Weights of a small transformer language model.
Architecture: RMSNorm before each block, no biases in attention or MLP, tied embeddings.
Each number is 128 + 32 x the weight over its row's rms, rounded and kept within 0 to 255. Layers, rows and columns count from 0. Numbers have three digits each. The size before them is the row's rms in percent of the matrix's.

# layer 3 MLP gate, 704x256, rms 0.0605, rows 7-15, columns 0-255
095:110147129130163053171127158138152103109147086134121152184143079143142110093105084130133110179102148146071123086061174101143145107096063116081109131082172092173157157184138179140078108157109068073133118118108105142157109059195132113185117138143107113156104126126174097144124140106153094072110136119107078118101109124139130156077100087164130075129085159130176130156138144084148099113163044069074109102180120191112160105141174108132126127159121137146142142157124106104159159212076159131134070133138138136117139119090124166095098107182145127101137118120165131150143122108141109131083113127149112135154144069218086099154107098195092175163188114129079116146148060148106087148147095123089151126164156158136127159133100145122140193121125079155112109104086169105159135105184194
098:118102152155169110149124139112166134097110155100125128083082122189114148123146187070116107058078138144182121107084109094119118092150097184104096115137110173157158139132103129142132115074112079133178161168187078119156205090190146040152113214111142168126133136117085063115169102144082095108108146178133107119162137161174152156118023062181126122155113145145079128154122127156147205132139082143138057136108161156173104105074124071172123117152140112173109084179151123079061165153118143168151107102111107128113108141095181143191117139158123147091117145175095113133104087126123139161154111094110139139162144152125131126126065150145129134139142111103104092157119127084147167073149175169131127157205126152113105119099112177125154148114104118127123140131137175122118054153122116
104:160133088101130146130092149169163130098129138121120153090176099128117133119163163154123120106148164116201114144117118117105094131113105156159101105070107132134113103170143110180106109159128086159145115150152151137132114169148148148140115112138132175119092157098129081096069111124163131153146125112158116106110135150178135172139080127167110134129098127063120113096094082175097135120156142077101087160128140125147185120146105110096199106176145162142192108148143163145184127174105162150142153102166151128093108091074071132180053133102117160112182134141145090128203137143082102090119099156167165156168129142154086086184185143157070138132066190128087104112155135176098186048185169125143141107105140136163151106151184133184153188090108155147090147188093162030185114161158196
099:119133132163167173134101179173125137174103131115139158184141168134119124113101125142150123144124191160152127147107083146105060185090092053116175154099170120130122129198151080105128149128153133129138133146148125135117075112193169119157072121122221084160148086128084116115090126118159101155170128155168156169169183157195137110147140110120140102048162164143126112134110087126089089088143084084139122184139103067086162176118143148089115129162147100188133157102151152155119094170160113166167132099148146119099141097107170105178100162093154200123113086116152087127112123146141050106091178090146135118070111148120139172109166130098186148099107202116110163121143139143103124131193142138202190156103090121121068158145077171147140154096135144131131174161132097146083145124144088
104:154065113091143112147124151126106099164110118121102119149112124084193107158082120111112157106051155129159229126105155144107144121126064166115136182191136120138144107177101148151148134069080147146167122106130143084122152160125141148131153098096163109150164129127119116134120104115110176183155136111181072117160084156102114135105088158082104114131090139080148146084139094101150067126103130143098157135176077150133165144082100167116116122100180159183192136115165109156065124072162092162071113128134097118144037127144110117101163116030094088094112073070099133091107185128152165071107137086124142130132170120110180126072123140105165109069114156110153159058122138133124141173149154111136119117120113128170103067160082173142097088093112130122136108177166111137085194112094165
134:062100173109167125128134086177160176141132146178221164158158118114093133123159215187155181057139199142153100141144099130103139155129100121110150119130145108087142095127127073120176117136079144150087138170118190106106133084137138134115129109133102167116142092135130151176149204125133177148187113089120170142148151144124100130084156086165117125120091095136102089138203161172131128157089112124113083090137158078133127119122063110072164139095126161075105171116077134110183161125153134169114154124065088063069139149110122100183122123126113089140146168127146126128136186145120109051129135137105122157136137117087128159170139127167101165159107082150147144152129110109102135148145163141155100136174095123044167206183094130092094147097110124199118099109143150189125143098103167
094:151099156149131135185153159089099138116154155078118090106129158113164142146146066124142152096130092087075083032138055148114099112166126145140161069128154142146120081104153111129112159130128122102127124061153191163163099143161101105128112104164124048102145157117079095094099072151142120155057146119126116104131079159120101123098106162068155113113125177134116130155142077164098082125127136168105075090129081098173114117071122185089098152107096111095155145177138023134123144137150084097176152110109116131166153119150109180127079157100093093112168189165089140127166121153169164125125171095123123077095086118147101116094136149117102106120192115132077130158182127121097140127116161142114156142033122156087139116130172105141105157207181172143135140083120104157138106156187168
102:114080161128168097075129090178092095145147159126185132096161159098105114097129158076134137156116126143170099121119081122124129164123121163121181126105128110139175121161097124144138095051109147108103130139134188108137162127127121142103126192160185145144102136104116084095185067124138186102129172190105161164112152112173175092126155096169161032154173160175123129148108157148133147133150134085094122150113136151116093130112140188055173108138183101097118161072180158106149084084135148125139081128112093083072077159104181206149195168095080138089097129133150160091143130125126185121186179119163148121132130120116160111170072124084160156084065138091120159115089145100170140097134118172129119152140169174133081161135145146160146116086150082073122182137134120126072135152142175
092:109093100112147100057111105126140150096129090144135153111116085100146072077087137143120067129175148163120097123081081117107132116096128108102095081202131128109142152107059131135139160084141155153164147195125083146133185123072138085126138137184151085127130138124133084106101155134148161174152161141071191073108113148118114117123104171145115134137075163080137152139141112146182179144106161071122190115141036133108122128192147163079097057147177120156117116159114132137141129177050124163095146147065086153117152115111157189152146131122126125106106156078157145088108092141123141191100192100137122138153173086107184143135102138089193104166080105156130191125162161098138203126090160186119133122122144125105098137168167123113100153105116112133107116115072130132104082172169071
# layer 3 MLP up, 704x256, rms 0.058, rows 7-15, columns 0-255
098:113066163109163168122177147116133137160109149157179147172117162147118097188093109175099167058136098184128169216104105164067132044111142114086096182145119197106112191153109068183137124142159131114122104139083192121126144111117131131126134117150163121193130166117111104092089132113080133160134156102180120115105195088064138117152154147132149106141109122158138086143123106143161090115139099129111124109185207170072135116140135134152159112161151136169125135103143103164078111153110163198147115140170124176089083115100112160078119095131062138124121119198082093089135147120088112135167127111166109163125141098108102103143142134083152112179148144138086102054109125105113125156121140166132128087092216123120165118114122139168106100070150141177083103172104112154125092113146056
099:134112197091134133139097143126130090129120123115136115101176130081145151107115135099107177149145156099086157154116198087157125126107134187095076106104152144112154058147098077100145091146098088077088123075199058110171091116141155139133112097128136128134130104101125096164176144126157073123108160167099130111144139144205098113161144108130145075135170185134115159165149149168125177068182148156103109142110147134152133197087110129123144134125132094138108116144127086136085139165090190114159132215142155070104105157144141065184131176159158145100141130108203139125184116112177111148139177162135207145139067125165120105119137112116135133195148105115184132106193129097145117173121159127129126158138112147121094106101147103182149129170126090081182104102175126206185064146077137
103:133141228122124173118143120083129168092155150139093107132140139140155144160103113083132118096113087152114154130218148108163141115123127085114145160100121134126111151091140122108165083115087151089118164115132120130142158158098161121149139099113123114069145179212168142131189148128106135108128152172102151155132127108106167164088164157074155073221127124162136124171102100076112153113133093161146121123118154140151134088131130147139148117117128188113090143095120103108071121109116091110173128156149115111129151131082136080162147172170140082171079131135106133141108079079147109173179115107119116071035114144119172141087066161112156181164151115140165219126091120137153117182157052112110162119122077129092084170102113124107115063197184108178159074106109107163159063070108086
097:158096149145201155096091145093122105079122075119125090187111159161135137141066164102107188117129117117110160153099128134072127078173144121167191093129092134090132101100119147156053140120157161145115133120138109109133070163147094090074105114119166125087127123151123132131073204139167077113127182166155102132095150135136175114107150120087159100132098139133139130121174037095115147123156083087137111147074122042111151107132135166152097147154107126121155154122123140130126130129096111104125189118141110171099142130200081155103199119191142125120101149172131107178088147106124159183124126146174139059093164077093115152073162143095147113119162157148165127162208087128089115078147152086160110162101100131164082184137206136148142107174190085160118138099118134137144072109132183
103:125116094066126156144180204141156133213076124130163123160107155096122147062075118166137120098095091119187121134082139123118149148081064143100116135107218108115111124158091131084093168166169170147140090122102121144165138059149143070125124160105145117159119134090147107089154143117131131165120130123146098110168201155162091116155177123138163168112108141069142087125129176150166109142068172143084112140130141115114172107108169114113145169143105106173137150085135131148124096127166150166143115139164113109120078128149167163114147158047211146115161133124124142148127168109176111119112063136128149115179169146143109119136133108113139162114117134038119091132144070156094109202118114154133204147135133128108100112110102184137077117112127168065190137209168074174151159159134091
117:156147095157139124127150171090089095092146145086013116101103149139152094102147059102133113208094104091115128125126146138129115081205185116171146110174094175166098145138126194100089207125146109128143108103135083142139143160126080116144135133109116039150102159104157116126113053115121102124068162156122115059151151088132140142177150187115151137150157122095137083123084116040067109069096087139113161136129118139134105129092191120176135167161113139139121133165124123163084139124129127115098098162176164148197107101138143166109177149113170163125101119133156149142111095125145168157131148150133119066135126153148127133105181142072173130116137160094127071099157117154099111145092122125073191122118130115177094080054113131135133142161144155069104182161108092066158156123133141
099:004146165136096135176116153112064133100102112053117118147151190114109087129114142140101160146176123127085072116098141121159135099149108122133092149149055128134130145054120103065057116179166129131136176118111134141205167123160087105123082102164129110151090140124161113123157065158105171103173079116064090128142169114077125097172141102122137114164162172154138147158126130063173134206179067188145110101071106135114084132149113173101118152107139114075112148104117089133133137096153104072160149140121134138190105156130175185101081132106077100169072143107117147126154083162178086125142093095114164070180120118124092141126151087149156112102156128145116150110163133115166105156126111075151122097107131132092100128106116129145160147146152105073156107123072167156100165138094139
102:124089193108111069125163123078076083138140069123156079112125167182085075127150079131119138159112097148136115092076086163137168157146098152119117166111126121084162148167136174138142109108151169116171148158105137114150077159106095140127092131096147136164134141131138150131137120133084179145117110058106148166095156151135126110043162103098107130163105142058154140118111133102131112124108095183133131139157021087085161112156174134136103092130110163139094140121156106193152194138081108144073099154117166143128167079128054170149097120141110213146184088123104136116117127122114175185173116097165081146155112077091126131143136161133099169143104083200115141098035138107167113151108116167188103139135148125094131164179117187147114150198142113152140127101187102097155147113142118
094:111152150099127112186087115157162122093155149148130126062151087169110106181142121154147117106191089168152126107088114131087133165127122131140120151121186174189143171091134162135197104146092173121091071111103145068160159135144135107140123168093112124129126071145102149137122140042151110137094119123138163128128171173194147106150091125132147146120115107124123105135100134162118111121137188091139125103111128211115143130183108120086052148116153111088127132064176130134194105140200093139160100050103171176094123145087115147149067113128172106119116156162100140091164124144098076082106146152153099168155160086185134119154137120120107178091202139112130108108174135092228129148111126204129121133164100171111148136164113147062099086077071144171153156162139169137102108091101129
# layer 3 MLP down (transposed), 704x256, rms 0.0564, rows 7-14, columns 0-255
099:137172079094151145101174120143135153064159126128107111173139066196106160068109170105088074170067054098107129217167147112164057133162158108142155148069104138095105180102101095159148126133201112105145102090140186094124124164136124117147148086105125117085071126135120142189134099135153135156113135120120042071120138144154135117155124114111114159164134136181133138124127077086183095150111082172151089151086104136107080095083163170116156140202155181139156162134142129091171134110104137128158124065120071181137156118182137223116178158083116173161092083154148141093146082143144140137158083131138088110107072140154106162083123136130155090102154104110135118105144153117159107114139174103142102129100130153102124107180139139144103111103178141152123121134115093152082152194129126
102:132123172093150160165134083116125116101187193101123110088151146156130149171148205103086146123141167122093164134104200099078116091136136168141051105172151127180143115111103120160161105117055098104113138151157144090091161089156089131131106117094156130139167120158187156153134100119171174129139139146110125108101127137166140091135218172060178110108139129102103180128122084170147164127158159121140132144113169141159124152085112176184081150164125152127090130137115124131072092143121124165135114181099087084103125163154139109140130171108110166139162131136158165151112137116137073110106171125149182092151110134154141048145121092112171167176095170163192095107089191090180097147169132080128158120161160148171140106091115121186183111137099140095147123104170221140199125085086156
104:118123165094154139152204163117153086163107168118074127151050107120163097131106110127120112145107150087157155144114138151149119079162154119096112138115143094133085142056159170141193111084085145119114098152100156131149116105113102126146100131159114105132122175201107100102168094114068136067139159083108115118107108088107186081186104106127129125178098065142069157136149137113063139127148107107125067108131140130060097077155152135113082125131142205137094161142255100106149127109086127163115143119073095145056116104131145167087107138153148145152113143156152108143112118069156136139140123164137154124102145156141163124118103134104136201092133118101157123139162108123118122104045118125158111133126080170140145183117140117119095121164145078134120137067122074178160125120183106
100:124094121156110101115085172104116096066167119143120112058150121088112143118106108126108162140192133168113137179080126147076164107171186105170148085134119100154152171110108150140064146163158173122144109087135114105143133136161074112110097049156166067123098146128166119114108132167141176090119187126151108108091130088121166099129105110145058142135125142134024162103146092093132109105206079107118161102055062094076119152118172169145120136102107149109133154136084080068122078093141141072127143103128125145052145130189090132108160066112149104147126149118102135174126106096123132173149133149154102135184133113110130111067134094120094138120158099122162107166228081097096094094140145072093142094134120182156107163138147152077135142081167153131067125134151141117155088135126156
103:160134175065159109097110122175159111148164150039122164087091095114159095123113140196144126153160062141089190142157098127127118168123137088167116108140149154105130165073131081213178100107133088072092152133108129120144110089169147110159147163109177070091122129109091091096112066135133173110128144172157099094148139142086140136193157126079066097118069085040142198107125149123111118129093144125152178138154148158095127104114146150155108116142144078151105132172116128172136155157109131090083122138198107108198196110118158101094117190130111119079176079135125104141101147147120115165110085157093066151086161155102084106106109149104102131097151135137073108088157155175106092090135104154163161146201138120140125132178095139137168136101136150111121093151098149135162165143088081
103:114092188117144136130115098183160143159140140134212132143156129131120158163167176151126119107132193128138101136140098122111157143086115138120105134090137121174117110101105096129157116130113123133104158150132143093124132109124161137112117133122126154119144064143127164122132194176163148162168123088140122160139118142135102128098112088164104117118103129176123159136173131184098127157102115127122081112105133136133151128141082142115167133125133126049125120138255158111162135144121111116152128084104090119000107144151116088149106139152092086135134146108099134136141169111144152094140143089122132130155144114119141122154108083146135117142129106148156182136103127073110108134145134127209126155162098124065164160137134153127142132104157125168138102115123161196139088129112157
099:142130174097170122122068126162165112152169063254133112116101128123130167112076148088119117152092162130227147205132172120140124121121092088095148142123162132122129150176134128122153093111139152142143117130144128118074139118120123158156180127115137182139177130136140182150110194149143115085146109113114136136149114125153179131145099090145112142117089120092171129083115158107127159123158132102115174166152164138132168171151160075107167107082167134174156111098073168093118130122118165160093080103161142129000101127130098038125152106136127149111131132130150136113113123129112066134111149122152121111137148148057165161167121131141217150140073144114212135137083145137152135080159081079135149096145132119147148153174082137137129074074033099146106110133140139176115158121085122
103:135087170110124115131119107128073138146112122130128105157109124128140166138155093129135176164118110132132122145109096122091212164187079149093112108181091190164152160165150201145139118087082112089164087141118116165123148165141162104123075147093162155147134173170141161140147097170055156147109118149163127107124139134137216097065151067113115160148119136140139168187109140143130132129137110098124159175160086057137119076079184092123089154123132116077105202091123091149111145099096133134134142197098116109164158085125150147132139144110130202131191141119126108104139113114107121134179198072103079156156157124093098104161164151118136210143130066100124132129073128130126123171056101174097159156101142180070146127125146136119071092123111132141158212101102104095106146099172191